python train.py --n_layer=13 --d_model=64 --n_head=4 --n_kv_head=4 --head_dim=32 --d_mlp=256 --vocab_size=4096 --activation="tanh_gelu" --norm="layernorm" --norm_place="pre" --norm_eps=1e-06 --positions="rope" --rope_base=10000.0 --rope_fraction=0.5 --qk_norm=false --attn_scale=0.177 --bias="none" --tie_embeddings=false --parallel_block=true --init="normal" --init_std_qkv=0.0735 --init_std_o=0.0913 --init_std_up=0.105 --init_std_down=0.105 --optimizer="soap_variant" --lr=0.00674 --lr_mult_qkv=0.7 --lr_mult_o=1.28 --lr_mult_up=0.785 --lr_head=0.0102 --warmup_steps=200 --schedule="wsd" --decay_fraction=1.0 --decay_shape="linear" --final_lr_fraction=0.02 --batch_tokens=32768 --seq_len=1024 --doc_mask=false --train_tokens=126200000 --steps=3852 --dataset="wikipedia_en"
Each number is 128 + 32 x the weight over its row's rms, rounded and kept within 0 to 255. Layers, rows and columns count from 0. Numbers have three digits each. The size before them is the row's rms in percent of the matrix's.

# k: layer 2 attention key, 128x64, rms 0.0739, rows 108-127, columns 0-63
# q: layer 2 attention query, 128x64, rms 0.0757, rows 109-127, columns 0-63
# v: layer 2 attention value, 128x64, rms 0.0699, rows 96-127, columns 0-63
# o: layer 2 attention output (transposed), 128x64, rms 0.0909, rows 96-127, columns 0-63
# up: layer 2 MLP up, 256x64, rms 0.104, rows 0-48, columns 0-63
# down: layer 2 MLP down (transposed), 256x64, rms 0.105, rows 0-47, columns 0-63
k108 111:084081132083122134086070180142112101177123147157065155115128105080165148163144108140130101137064152151132181138114067120140108088115169104134125134105220141110098136150092089097105137090139100
q109 098:112143155134179149162123169137137179118101148110176140190094158164106129108176131091163116138118137111109039124117231119155144135146095119102151158128111071151209134141103127109128136142094153
k109 090:105141109053114145148172108143094169104143196173109098122164123168116141094110111122106153130079091108102175110158176176117126085147093169210105115131101095168139131088097077171129139124097145
q110 085:171076136129115092103145159124107160085143125146085118112151158156156145122114085126147145177126126177132061153144037108126149126155148103068140121163203122103125149096127111187167118122204147
k110 087:096150167100156129138139104092161112163146189114169076169126163093143129129083096098149139158139073081123184088097100082110125142145077094087146173082148104157078144134123120069148152127125065
q111 107:106196048122151122117131097127137168152127147154143157173096100146124179095198125079136163166099104110160099121144060075093106130156180121110159111141067158142135125099126141102112131119198129
k111 110:115103145083126140180126101089185106096176136137112092155180114155163156099202130129170107090153103083075122164125111118143099184110122143089099120121095165130190101126158186103172163113151091
q112 092:170134165087147192112092082139152109138125122145082177120122083161158105166138143164154162094073153198147167120093101087212163147163156168151118155136114153124091135113123088093172120147150126
k112 096:110181116087137133079154120144121064173155135112139159122167106142165119149093154151077070163123135060126101122063146120164130118096173086074163122146119124141159086146067121190135159131124080
q113 095:194135127102155171122128114115134134156185148194131115112094145143156112099182129137124097138164145201120133152114121152126073081096161133066109053136173140072091091094151097173146132106104154
k113 096:133112127115099135250077118122084101115107127123124150179206118094156178121127126114144145124120124126187127161123150120130176163058107122114147113087128113158120128082087170136154125123141062
q114 098:173139117157158094162103192146092151123058131146109157139121097160114090106087159152171160106118125100134125090107133165079115132144158121160114159096069203159132188065099132174156122177137129
k114 099:142130093101132204118157131143109108150117096128161157159079110112137108132096149099212141080145138125039108103157127097137137147134139102155120153197075125151074142084143094105110081066150119
q115 089:169140166139171122227151174159150144149101153132178148136154121127145139105081094156108129103177123087115139056180126135089094128178135116139173120134169098137104119118108154061080086145123164
k115 099:145174063132131122098093120148095123083177131126112086155173144146073157109156191129134133134110099051129075096169121112139152128198095148139148193134128118132072137160168173075127151128119123
q116 098:125156141175092092126142117133116132186133136155123121142118142165123135114136125151199149062172200180140106149204071129136088168138104134139127090185098127131153141162154131116090171205156142
k116 093:128131137107113125148107153165152158149092163102095041102147134069073110185188125062100141165161110130124141086098154118112138175108166155160144103076104131092080086134105114190137160129126110
q117 100:135106102113131096138125153056125111102122140167151117105123148115164086178121128093145182116099121114145160173121110116166106060102101154163119142161112106032111208126142190155158114145155075
k117 091:126131143106095123116121138073123138140066131119105133114112127100113088190118148124129128119144113220101178104144105106113073153058131135117186123195166130109128092136114179110171068136076179
q118 103:063149155120115143131072098153098154095100131201104041128153145107118147116125122141169145120125133037105126112117163148125149139154081132129115102065195198130149150099144086113157121142142136
k118 096:116161104151126157138085122139114119102135141081102098194095121167162131134093116151143103139191159139107158108162149164149091096138112092145084223109154154107092155072075143192071141113105129
q119 096:136122157082117174094120096121153075138172042141131107146129136131089148133114127100170090111134089136111104076171176089139146064093131118226114116129095179167144123112144151118161089145138092
k119 106:133107134106121105124100140125126151158116051130107134101106074058144204126094132102096138128080162156090157184195098089096095102112108101140121206141091138152164093107137118117103130098157174
q120 090:135094184167158129133139085115150128171107139121169150150150121141122167171168069138129155114164159108177164114173086161121141157139176094084076135051076087150171132138091072146137089133147151
k120 094:104124090115166145074097136135115142140135123045169103081165184130139153081200060177060095146159108173129138120119135129127168115083148121150134086085126096168127135101117128101120140121185143
q121 092:097129127156108216120125118107186132166098170092103129097177092114219106124155180085131094126088100141104164144152103138103165064179129130110135123109137152143167129120117088081134185142122116
k121 107:179186113217131094121148125118164113177160132099132129081124143184147131144121147132101131103136137142118112144092122126097165057157146178107084088133164113172093057122125162136206144102118112
q122 098:083137165129180145126130134092067119121112151182175062190139109100133128168133173168091054147158135157145108180066111135174135108124126167118113082098134170070128139130138171155125115124096134
k122 091:100062120148038121101113150130099103140101139093142173193169188150124107125140149109152169157128165167116135118110178172155107122105091092097160069132152113129111120147075125182101077155133097
q123 091:111118096142108155154161099173161115162137193165143163121090137160141104108104118146158124123126139213067168121143083108122108052178081114095144115131152137095047163161101139164098122098131119
k123 100:128115176104170117211075134119171107110119152117165148191122160128165141114064186080141136098100116145150111086141076133170115135131145175151131084143140123081118068128123190099156114092135160
q124 089:161154153103143092163168119135090119128112135156173142145142146103121112168134146107163162098118145074124168118104140170128122156096078129072186062211169195168085145101166105082103154141132120
k124 100:067139052141158111132107159044119127092121084147062090167102142127152176131116107130185158146126103091124099108066134135126165121135134161159103156188097168125096153126121148165112086152112090
q125 105:103068128161127142105155103085174113154124107106100120136111104123126143072159114156064116153097098099141175118128132077079142207084117066177171112146132116143108156062151161154124194123153128
k125 087:180096160130211087115153119160162158137102068114123142143117108098086133074116145179158144173152142102062108184131125135102112152119144134135135138092105089089105152132070197137140171145156081
q126 097:102089158114158180102163148134106192166142093119127165160130133131142125080146134061136129133107145119114151198156091140133183117104147126086178183143103094128071177064113103148101162092104085
k126 098:075125099087112092144189098127143111075158115140163142139144184138165131136110107111093144150138115109091136194063145099114118156164199150181163115143134085129122129132062131105138104143115038
q127 100:082109143118137148063063167099111108166065135165116098149075094172122099110144143095104153139167134129175158101188135167181127146131141145088087127135200128100153103081114142147061113123134123
k127 098:133170169137120113160109119113121115110114115097107062120156101159144084126109139177125215058121102192098156163173095130174136124171126072088168093154117090152126136123066103170146106131107146
v96 122:110117107128128125098123162098096114210114106145113132128168151125180158102166111158147118092131120109065076079102141222147087142080132088086100173114118159168169148111184126120109157089110143
o96 117:135146130173135091128104126123092142161093125169094146152122090098168084111142166101150104125139168090109094108132082165168101071054104183049168100164094046137114143118138094128152146123136125
v97 136:095176145131165086154097135103147150123198158109103128087142126102112138107152110190109065126097124171171119141116117129177120133191117095187055161120098061098147114123108106136155140194121112
o97 122:165154125162187088116103111153096137154103125116104152098091172110134108141106154186120059138116161110143182103105083102123119159131170110190101168118138156132094126151138070193132109189198135
v98 129:051158148137114187100121107078108142133065040097141141106090173095121128121102089119141096157103075129142157058081130117137159149088112115114108092169081135105117100147120138123145169095127090
o98 126:136174146111086170158091075111072195194138098196153128140135089150093127126115108140086145125155044152144157123125129144153077146181167132105160118159187138072119122115119168134138129141131122
v99 109:088154162116119091150135081141116131131133164129146133139155129090131107114140153158058153099126132060135078146114138157149127117138206178123157154146073151146192168179120119200168159181103090
o99 114:174116098065100133121101129179135094115117128172136112088106070109183114062111185155098113150126142100123121124156127099115113104068130087124102163115120146147029141155054143131167160114139108
v100 136:132083198132126149127121164148076056091160137171126161157080080119151086096046156150173174101159151151104150128146114157140127123130160130112134109207127115121149111143110130156095159130188100
o100 118:103097183083132203156147131093123093132155090166085136106110123160176114110151166109110146117080121128073091167119154107102113092120136113141129138194167134141101087082100040112130113070125098
v101 120:125130063107129117089125140157099129186145086124114134115143152152130140055127189128103149119137138162127075153169160154095103064099102091113167154120092095103099187183155161067133181164147131
o101 110:091107090169107140105069130165183174186125149148092158105130150138111065132140150115091122157079124123079141111094158160160164119031084152164076104099131131126131104155131120108096170114131088
v102 127:155120155131177159126136142115097107166125088127160136181151140122157046165125099118170081164150086099064067119131090108116130120138194086102112111105094105130175174103087108152131099175179135
o102 125:110100163119102151122102127123155112118098115127076155074089121089241152139112103086139102109181104104135191120116112089138094125117131104087114062166112160164103139157151129141161091114099064
v103 110:138150173139179079087194081146127183116140121072142123130131140120129126129096091145149154078121122134171134134146190189164115136090174141111145148115156120100030128054115144145117158134101146
o103 102:144149188103142081099112125096125132171139095134138120088108113138078095124163164112094183112197158144157157162060130178102088105119084188140087174099098129102074162090086138095145135135149127
v104 121:173151131185078086168124155132074115141130159139103090129141113109157143086073161177153114102127103148164176168117113076213128050149113121169089143130072149118113171109139137115111136156104138
o104 104:153073141151154129109127155154115099145105097137162120088142115096095145095148154155124129145048064092082171175104079102082137133084118155178128148127124074116138144092101166185131088177081093
v105 120:092097159137140170168208082137139100142093106146149150138139059117136140066095117113051124147119105177144076120063126088104146154178154124159127155108149073124107145122185142128113127101171129
o105 104:126159165102097135158124148136171096092155162186103111166113144115066120149094147108090105157122133102134079115085123105114077176158120150128145081065207197145174088079136142149157128102134114
v106 120:091146176114110161157070150163193109121132183119116135122174102114134143161156061090086134119137161126128150065100118143094146091112134114134173119124169156085087095209105093116133171146165171
o106 108:164168095080125107166111090120176103132101115077149148142181105105151110080083140100133097141130133133078137086056130142191115109183089140199145139125167130140100124105156131087137116069117186
v107 127:142085147048145178149164109075156107153147128185122119108094181179126147081120112119149081091164123116154118116137149092097102138145112117179082071130119072074164140171108130152094122169139169
o107 126:155084140162093102144077107120170173143170096099109071053212172098157161128151159141122106085085125146137161113112134128124060098179146083161139112122112120123137089109120100101117090157097144
v108 138:114202110056128116119085163125162099110142101113089150197156171133181126111101126124118157139124151121123160156184101159124199085094149164127076139118111104089123175092172136189101118110144144
o108 129:087135113143137152091073179134067111195105101115098126156164150080108123049151151104105122067111129122149116161122155137110149117127152145095141108108105194148070196134174145109083135128158088
v109 123:159114158098164150134118145117163142121178076093133179157135140099105109141126120100177126105134203147111114181115090095194109114059150087122169070091116168095094071140174118133164102109135104
o109 111:155137074031138088101065173115140150154143102123119150115107120086097177187131091121107122125130147132064149156158163146120140090143097161096114128199117152094186121092136147133108092102138172
v110 138:091136156133108139083115133116106106109157129062088127128153135137071141071135106073175140081194146116156104158136101155137164172115119134093199090124128159139099129144127046131072088130079101
o110 128:123092154027094146094115148149102165093129107089123100114164165145104086099130108125168100145114138163121112077123185192136105072084164148129094157144117114133074159106125101182093082130141095
v111 105:059192076116123165135125133130120141097124194101105143120076131122099131176125132125131172108114106179109070137080140127122115194144124117108160091081074126071106162141165140133140153063138075
o111 115:053199084110130091166145084089092149132079170110113176145108139161119201148129144107094125117136098158084124139145136152142130179087114160116170080108166167076116141117104137143084155078139118
v112 117:134096132113160161108101125122151112094160181173150164181148099092041097084103135112158137153090123126131131151086141074167152126101100189144182139172098119097172112166154191110145107084136148
o112 117:129146132084128111167146142165098127098208153171113137162122106103079165119165104113116120141153139086069127116202144114127125120145076111209172136127094177121199111110122151100084087101119158
v113 107:086109134152161168131080128150110186084129111078113175133130094161144164126186121134160049107140126098095140161122139133132155076130142140133112163167065145170143114113155208150114148093191099
o113 112:131145142117158107059080098086061076119151123155148108123119126163084195160151172110142117127138086091113096187135116091141138134066158125106137082097151081179148111160164103150123118079175150
v114 131:158143163130189126173101154115074126128098120180137095193142092103119109136159053068124107155154115130090121098182126154135149143074102113107164168194150174158154152078093140149131116153105110
o114 116:157123155115161145166109190100105103086138143168145074127099135152203081122173092089162150147124137135093147103105106104150120148123129116136090081188078149150115220184149139074152130132141133
v115 118:134059129126126179128118154057100127096092101126134132206128107179107199187147125129193083106115133111129140123129059179091131145136128088127156125139087106086122165136150132090117130075110111
o115 110:121166136161100114146140152106155175103105104127149087208082182125137208126123148123168111082147093136147107130122186140161108121098157189169103119205119107137175097122148174116090113153158137
v116 120:158159136133141092117129101110126124139122091142207147085159132130133142098118152084135144134115097124136158193126195162134098127072116130146112173084154079128077207124090042123087100095151132
o116 104:120053128133100101120134142091169189137127142124115062149103133188126108153130107089108157129120178069145124158111075100148103079120025123086116159120147147124092150146150113123089091156142083
v117 124:144121075107130179111168086204121040094156147091140150136154075135091102111121143146104120136076182140179141169121133143087143130117113144111088070090119107125185142162159109134112135157185127
o117 123:120136145102145122053152158156149085159131163151180158083139132124191134083141089070095127149091130161172095129121166162111148135103117101128150155090192196148139115142126116119043141169151150
v118 125:093059096161129133147094164165126168182110140096094102141136109096171107127131062075156148128167176187128143134117123119123108170099145129121120107119140160067137085095196100148109057136082134
o118 119:124120157132099123126056201096109100111113132143128176155149127105142173134167097118184127166156127129068104079102119148122167164172140190102118196111104097072076104127150121172105130085105102
v119 124:122100138053161151151105151160088060103170113124143139150123126161086140163159133193118122173190149109154083159110083133087138087089093083143127187136117087128165107120151167127118181168131112
o119 123:075143085124099155100089096140135073103111151143057104085084174148168115147079143146145104127103107149117037180055124106123124129091129118127115098132124143104124110155184136087122082124086166
v120 123:120147133104108126190081154166115127145121096147142100123163092097061094081179117148130165106172113132106172084158106117180179133150150121133162090133089138184128130049087074111139159081122152
o120 107:112131092062198125117177154159081155150124090162126095121109125121104104138131137073182137168096117095095126095131139153210131183146103155131143134102164090134130149144098103058132095130121054
v121 124:127140120183131139145139162145100130151081117140050115141061138094048087109193129151148148158086158084084103121166091123143145082119122150133076117117170114122123139178070177142141103097120153
o121 123:167048062170171134173141163105081119147101082166164187111127159131122116104137084095107135151115123142170093113181149112109119152079178100107087095098107138125163133145107166096146084082147125
v122 119:155098195077178092096140139174087150119110159141106124147128135174146109133193117112122133123096168238124156140159118099119126142146136165108078133136099164103143116149134143096061155074172119
o122 119:139116157126136103146140191105075152134083074138199097126127118125150116164180108173141102114121103157127155177090157136112127143076150084074199147102075154159162103145173111124114136073177142
v123 139:128182118143141081145082156080064180133136123070112115150194081185086142175109169064116114157176142089120141119089118140145132130096158143170143149164107087100084088149125135083144128133131111
o123 124:123176156140143139121112119105148145073100145159110147182163139193118147168088160131143152123113094034126151082115167126087179097124141118177117144122094125148170192155102112101154098162144197
v124 134:133100074171106130154068190204145041125105105120141110082117128138140085174125137091100129045103133122144127136135156087187160111146138182126086113123139085129157138143122109096163135140137098
o124 114:117103132039165082098097107130136143124093167122167204168097125158162096107196149090167138142068134105150138127134120133146149202148131063113093128142126115102120095139079166125110103134127174
v125 115:112211115097071134151113114109112145150118148128100099125148135100167119155190129136219122128087113196104149132108142134135171111126125121157209107212174148150101141117108136089104157135140105
o125 112:127139140148105115184120091170107132084152140148165195189155157106118098189103098102171149107128064166106169149127109147106174114137148142151187119138181095165091189140105147107128114139170077
v126 102:095143129112116100168149030144106135119165089074126111153147107149110134160136126113126152109123079146106156106166122118171118124127084091054163117106140116112202123087133102203134134148082195
o126 109:134180059107108150092198104139098109122150161110068117106139161129204145148148131085103139167169110107138152125083128138112132138129187160169127190132152148132133162123148115112147219171100149
v127 126:123138178128136174134082093097098182171146153149125138094075137109079101130101143118137053162121200118093137051099113123157165110094120129060106162112127139104119169137103136164114139149174079
o127 113:221146157179121139169073128124127142165130130160149122102085157179130127093162109131130116142164129127114183117153133100171151099132181155074146116126161164072188171105112096131099100081084163
up0 101:106139113172146130162093156144127175141095079137139104109139151140043115129111142218097103124143156127109132081142132197119090056106116121182086153139137146133151146173123189173153165119100148
down0 119:132132106096121137183177086128067115166107144204173138086083109113136124117139137106099122087075110086124108068126169109162104106096099122170067147161150108113163101080093150156121166132123070
up1 091:180120159096109134135117160110091101094167149119167078145142149119102087097084130082157080091114091111089095106085151151173158105150108177188120105123099120147170198130112098172174063133122109
down1 098:205153145122172111188168147145118107142138114120144091143170140140079084140063108084132095086049101114144075137135145138124105113095144133164132153142131083086158186119135058147131109077137130
up2 101:080120149133122183121101171152217171168114173111127077150112070163136136103166093118153094098077110121136095117125142162135181136133175085159135124119060145120196154149094175110135117127130127
down2 095:100106167111124114137138084159137156138133171106108091126133093154132112136140091096109164102149105136117103123144155142076167140057108155194115081088128075130111146173167092119132060226141178
up3 106:074094148094098095090168143172115095128121164162220166158137168126162135136157131139149100111157117172120202136159192132125124178124124118131154127109118154083144100158066113124099088127185156
down3 104:157115110161113148177144180170138114123183181180100140147165144174168192122121148092149140076139159083174150153125116121094058112110100163138099128060097126161139170082116095119082126126149116
up4 077:159139138157160148088090130111097137177134119152139123145034121109112114139082113104107168159107160192056126166195165149189110130115202127149115124157126174126143129126154113111125062110128153
down4 063:123162050109138127130163100068180097162143156144106125132177143107115092181108160177087066154145106143121172126103123156058113115166117116148105103107135119123168172087147149119080171172109173
up5 097:062136146088120087105136150122121077203172122140108173161101139125110128107165107115101174094154116167105184130105093100105153185148162117078183133092134187155099101127141110110117145139193084
down5 086:151104113194121154134119097080154178090106152096136131081138148160079132150098160169160129144120107081080100068143177136187070113151141140145082136099112053098142137145147082134150140148133183
up6 110:109077158092110166198068126122130136124097117156088142152204148101146089161100106109142170111135126162136151095085155103145135081089187111134150100180175159077138095186110081129121107111147118
down6 102:128036150158139142165076185096124184113084132102131173111128133077120093175100103125150091151184147126150108121068186082171135157122158148098140138138101125072080096135156113129105124148127158
up7 097:143174136142063067127121129152151173133127136103186146121096111182118143142161098138134073124132148062092089107131126136132112061152085107071203147121136153106136136112142090149103103187189142
down7 095:155155155098124118140160144166080115143074164158143082189172113070116115163170161100084164177136121096112114171154150117147115084148139122155060123056105159137100130131113126136128051122082110
up8 098:059131085105116143123154085129129157135125127114146134113218091146181122128144099149102123154121133146114116158128154121094138097088175134174084148189119143105153125191127166109049060122078159
down8 099:112141082141198095149159088136114115121113128214125092083175144181192106111145103117159146124141084070150101127083152122089138147129136125155112088150090084080080123077134146089121092157155139
up9 121:115081112152135152195175145120126155099198111143130105103146167161181088138108116103134126194153125151138159134064121102136115140156134165097066181183178159128151139177096078137158127110088115
down9 124:166145112153153102115176159077053150140141091197118120108095130126101173144102165152108150111145112178156127143077069127160094172122135151182086140093115095084108138147176154150095080095093148
up10 089:164140148126056137098089114112144132123090172126129097112167160135117137105114099169115167129087130108168181141065128131181191107040169146125113075119134115133096195169100150106123130165103159
down10 079:101111123055193120088155167118106094140089227171111135107135163152083107180160149184125101162162134096133142125092130091134118179128135138102105101117126141169161135120114148098092097177095166
up11 104:177141132231158149186116056150158110162160142157102123128146106161123156097180131160134132157096084110161094133123110100092120142083145120146172140163141131150171151167135089105114063090106090
down11 120:182126146121084138081186101195162133177136146161102097151098164124103136100155155129206105119128118155143125140112114154123148175063113065137080185102143128107160121118141155109047120143124100
up12 103:100061158198143081137138122139155152109121119131117105120138121154097100191154113125095116031085129089064173102125176176098085108075106131121103116155100161166170122103145149137127107125132093
down12 097:139123121161097164153245129098128104113101130095183102089092131129076137125171109081114160090098167093127149172123182133103144185110119121142175085098132101124114102136138077112090136146125078
up13 085:117155181130130174083159130080129137099131136062124047157148084165081161144156082101154085064140117178121129143089173111149125086134102154114083157155093115115121160145127146120188127169109157
down13 084:138078145150165084143088164092091110105075161115093104088123111118091126107156157140137084113131085137113152183174098116073165127145068104078109140124106129143053088125106177120070144090108090
up14 119:126123139121135084128164067169202137091098189103147085137198140135145115117060156177135194060139095159111127132159115138110166124162116127145147141130145161110095119111143142154126196111099083
down14 126:106153071120117110114174216094116161103098133146088152168158139147182086081174191104107128112121131120184089103116099131113120089142085123100145149129147178171142141135102147098164205099132133
up15 108:139095147096096061098156129162109187194151080118118134097176123191122162125145114131104137137124126112108121094183133160174109167134140148179137144192114120073171182130107192141126096163140157
down15 103:111161144075139191075140088161126131149130115113070089069132135215184152136090085109100148163108119149101111097133097122173168103144187109166136144134147102130168148157076124079140133104130154
up16 069:137124094157147105133124130161094092084087127124159126112112146096094119168111105153074106080165186061140087134125094190089123064090128133069127095072154127069128167187145098150147136126135128
down16 060:113112144035095162119192107173168101167114135153160120128097145136158134114156162117111149135132098162060184086123160107124135172179126123151163091136158153152086121127103130115100117088095043
up17 105:164108137081117078091118174156114067126108097208157101111160174140159113112117137125101136149137107104128188152098126148188104123151058142156137127180149112124061136136100184133144061158130131
down17 099:159164073110118126147160099095153153181151094099132144127150133111174165141110080098100051116166162159136115121142102201143085119126107141074191131094112109125166085073094148166090129176148135
up18 116:149107134130089105157090152097135064091158086198132130179093162145188137103131101108137131108160084109119081154084100178161089152113122149113133060177181137129143103143149192154165148103134110
down18 117:123078116177110166114097133095113085140125108105101131161162117195111078166130168170161132115124161081097085144112098120124071127192107114148209068126154114139146062102138144129178158137142137
up19 099:144107124114145135125145127156111183145125140114124088100203120036104151113093102147093180115133176119094198111131157120137079100120119110127118117093130154163171134095206151121161058086152108
down19 086:112145094132171190073143132094134166133116182079139182118090135107153124153091166142090151169076135100110144125194127142083154135107134148150136075159189077127137157131092144156182149180164135
up20 091:149161148117107118162122087139173073098127111148174137111176147128118087137105161154112184093116049161131125125145135100204120163066071146087136135155193126123169158149151185152114139090151128
down20 101:127121161123158110127111139160137134164105124065147140105174143114110130077151216098142145124184065102122101123165122155158129222093118195087151092137164103146116143125106124097174129088165105
up21 100:140104158114079096102115140105147124137100110200098124167118147177137082134099121185115130054058079109141077160140102179169127142088125122159120121137146099106138194142100170118090162128124067
down21 099:142168110143169125143125120112066119162160141189119172123144150143073194111120098017102140150148163140149168082101137092098103093112109151158139143115069152136159140153090134070132138110135164
up22 090:137134153135129173141133103111115098157163204134114157142110141097121180159119088127107120096119117097135089140194155093062152158166192064110118057137146169111155076178144108115112133132072113
down22 082:180105148101142141092123173148109161171126106125163125165109116165111093130145165141140094177092159104160124138135117220136170125156122107089134208182136121127058159166131143122125174196155120
up23 102:145121150073116133181057109079137114116128089118139106153141131071135132120113056136104157082181070172139097118098097137107115123163162138103073099082090161147118183125106200155113134114164127
down23 106:112099153137139155129113146087133112115165103136142141102127089093159124121131079150156115076157120186124063141134050195082083107151178083089097074107123142151123105126103148152127222120146134
up24 085:134095150127151116130177096145146099099167126145219092155124133135119158094189072152145078176137136050107071124138151124176168143115078125142103089135086171089131156144135132099140151144134183
down24 073:115120105066109136140139153130122119132107118100087123086117151104128179188106160099104090119131192157163165102123120138149117100083106126144111045088094210087132140098165116109121175178192117
up25 113:176105131140113125163148158112182104100149122091114159194083152105161082192095110140170156091139096162133202164149128131147184091074149157124183082153104111139159140135095159137185129134122119
down25 109:127137156190129167076098126100143112091105112141116196125089125135135124183069106129116143177128108140147117126127132091097158081099126183114157161111156181129137145146082180077209184135164147
up26 095:176147163090129130097160135170105060127125123175155117165116122121115057108175121141132140117117148070123154164107109073095165171091141106093049124065129091134092126138144083139116188096151118
down26 092:092190147158148155087105113111163197105099150082060138054149154133159140112141105129123096143098105132155145152144131190159167101164137158128144142212171128150125145095081159180107107114118132
up27 101:136153142075120070095142123089119075078125134132097118165144140108133105138095154092164125158125093128081132101121157158133201118124165197146120133105143148103154122083179174150117115019097136
down27 108:055147137099119075089131075078111120124155138110139097125127195170118140114204131182079115158122115120163109112099149106156181170125146194137129132166109112158175105191087137112115163115121143
up28 111:130183171172092176119177092118153132098081130162154118154115108130058153142053140155129123064171092150137151093098084107161136131127148134093147118137151157069182068108135149130170135168119132
down28 115:079175111129168052122148125126142142100144119129142151134188086136137134183125140082173107117097070039133127138070097069051139157117123093157165150100133138140150125130149148094135127144157096
up29 098:106134110159111116103158129137197089101174183128097168129158121095157189150169150154144146155151134147047135161113152086113145177185113122115113112160125142179114140145164133186045131127096107
down29 095:067167215105165167168127098070079136151118141112131147111091171149145116141106149081142113082169143155154135165158135113175102147116187135156123126134159131080078161075101145129132178142164161
up30 075:138132173122150094159125116102165186140170121132094067126135156152090150136143168082104119097147118175128156151173109131168196150139118161120100054200136134109181130152093132087126105104129053
down30 079:120130162058144101049062122152121142209154133138133145156150124123125105116137162137122153148143132214054156197125100160129139138168106144118085155160105110109145113120104095136096085099146152
up31 093:224150079155145123090147118148105163175139111106120105173128104098170121085136081079132073133117150153150143112175166190075113130179120147099136081169098129146104133134142070138106123168164120
down31 102:117150067108146141116097174132081153102145146126145117156083130151094125193148146103131094170150123133051113147095149136072107067082131100131151095101080061178094156169141178131125154086104131
up32 089:087137122126101098101116084088068116130136113130174128144118133166128147062095144087106100180153182071140102148147156165210166119137194105143145111164147160065115118087130108166114139180129126
down32 080:197057140128126188138135150162129142118100137126128098086111125084110121133103118130119100088110165127102157156155109154075097140141124146179106061112054133113066098158161144196103160101179116
up33 085:172177161151093112193073133084107109169085115144147124093147171100129151129107121102064134101145087135144172105109073109105108097131149115095170118209079095087066112147159124113138149111105146
down33 089:087139123146153103161110178209110117136134178109151176204130165130150125100164155150040151135116144140159170130153135158130133109157141144082105114130169110106162152165185187093097153104161132
up34 090:093072071123125094113137154133145087115144150145112161096161176103169153090193073056115116132128086144086128115128137111077187125079159139115143060131145121151147130178114157083113109118071122
down34 097:082151145089169097116138135112107104175112158213165149151163080166116155180140180141111136131160125169072149133132143179058107091128145128192123096084113114093106132143136142125175116184109134
up35 094:146094115138204087118142151155141109136143104095137174145113127146115129024184143149103156149058129106130128151134114105044115122147127054180110151126129189121147145095146121125074122125106124
down35 096:119170133157123154128141100111122175138090123167142132134141154153122103254107112155157105129193156194117162133082144163166127124141152156136147124200115100121128131164112185152188122110162125
up36 101:145130159153109087117097107101121118128177135111136175093098105086113093134175061143138133109167114057166115138088049109159133114166128060150184143145090106074156174091132103138172157118131135
down36 106:069138203155093119089178110138126126119170173126164150117135143132090155133151110142119159125151178125123169125095190137091097178089135171128134123083200159108153191136153191099114105166114150
up37 085:107173105123086112127101122098074091119073114127103133188128109122123124099144086091162177083165102053134081071186104141145137110121155142122136086189070096128137139125139143085121062100133120
down37 059:176122065139195139141148109138177072169136144109092127070141117113109111145079125143111113184112131164117114178100091166076123129146088133125101129086144203143067074150140130154071150130121137
up38 107:171152127160108166144138118205116084097208177130084070111140142117099144103135130146171121089161115088100132131122121073087111077155167161112086154119163177139150129160107174078142162122106099
down38 108:141151115142079203160137063161174134110116128112119106164059130148170152082080128122082144177102166149046126113114138116131124071140109138129070098127162118150118174128100094141166086106139155
up39 104:149160121056192103155118192121121075144096077127120182137083159077152162122122110078141087151174122163131109130138159103091117134179117089157142153133096134106079079096128123187078118122140119
down39 091:140113132162112090137188063129161157110088199151152114085117170174094147174159170138106130077093096112144108128081102134062122076126092148112065069108136129136148147155146150095148117104095120
up40 079:121175101157144182048131147137131134130084129101116096138166136155164130136163115204088133090089148100102189078134099136152153155173185132138126086151122114112066174139129148134065138159118163
down40 075:165086177144157182129128117154099068133094159121120090106111128118142055158140147096119132129095096128104071127169101095084150104096070118109086164109143050149099132104137063108138165124183137
up41 118:173126111162172160165098136094159099134141121165153121114101139207088157080145183157117093181102106068092140169119160148179149173147087153131125111126133182134169094095105119189129110100146096
down41 125:148103104163110186169079159105110100126164173113094124117136181196134170082106126144131095126139149102112086107169193083197137104113098136133119125139127132120130146109098127182167061058117143
up42 112:123191136114092135051115133158124128117131122138165076124085132131148159046139113124174115176126137155098147135130137159135114114059199075148171142107077128132134087126096167086065162105139136
down42 102:144169182079147157140190098160162143096143146096133127165122109119059111183097102164119150155131134105063129154133080136084085147088170096147180141118095113091105111082136125113170154162179159
up43 107:151165120132096115119100119143175115160129084104137169060103042120125122102139066081094140120153079076110158124118121155125129132122053170140140134149033154153143116118104158143159125150155086
down43 109:170124125074100181143166176168132136112135133105094189095096090177130189093092118103119164161101067175163105084057110128099107126140098153151131133155112088116130150126127160125098129183171094
up44 097:140109120128142100106089129142164072108102092186190104130127134098090081140118127124071103116096106136141187112174102105159123109113107103200163144150098103080142214132150123175173145115179154
down44 109:170113141128128083141128072137140018104121090181156119151154061072088142135162134156100089115099162074162188125153140140157093159133146116152166081111091141123125113166140113145097154149148136
up45 094:092138114103138093135141127124204103049175172135095124090110163098164122138104197127172171147119073143150140149135179080102158126104186143145125068145109137160130120083164137138124148131133064
down45 086:165097130106120188121110151090071210194120084149144151152187120165149154130145089139152068149207150105094073129086121183130150091144110117132129129131159110129111120107117140153110122129114187
up46 095:157198172089110096115129144132136116096112048131126144077148155077089128115159087129068152110174115141106113133124148090160184094090079083183152151086125066108153124131126111126128086120177136
down46 108:124101198099167125145146134101167081124119071148114131158148114103090115110193147188111111134180140169084110153155120104134123104187114155211147077136116059129128098102145099136155102089163127
up47 087:140160136123042153095104155165178094150136176145110120079172151069133124123150066079080180095101117132140108113135168136135148135089162134145146174160136113092106116088161126128067159171104171
down47 093:161050157170147120144113112156057126152094181119097135142117098072060106113174106131142140173154190093089065106163120175150143166144142110150153139156138112139171088162129139121163147100140106
up48 108:124152123122091142140104133092144097157099135168139089159166113110116168198127093090135137149163165207155118118169143093112065065106123156083135130128182082074077092156125114163117155176109114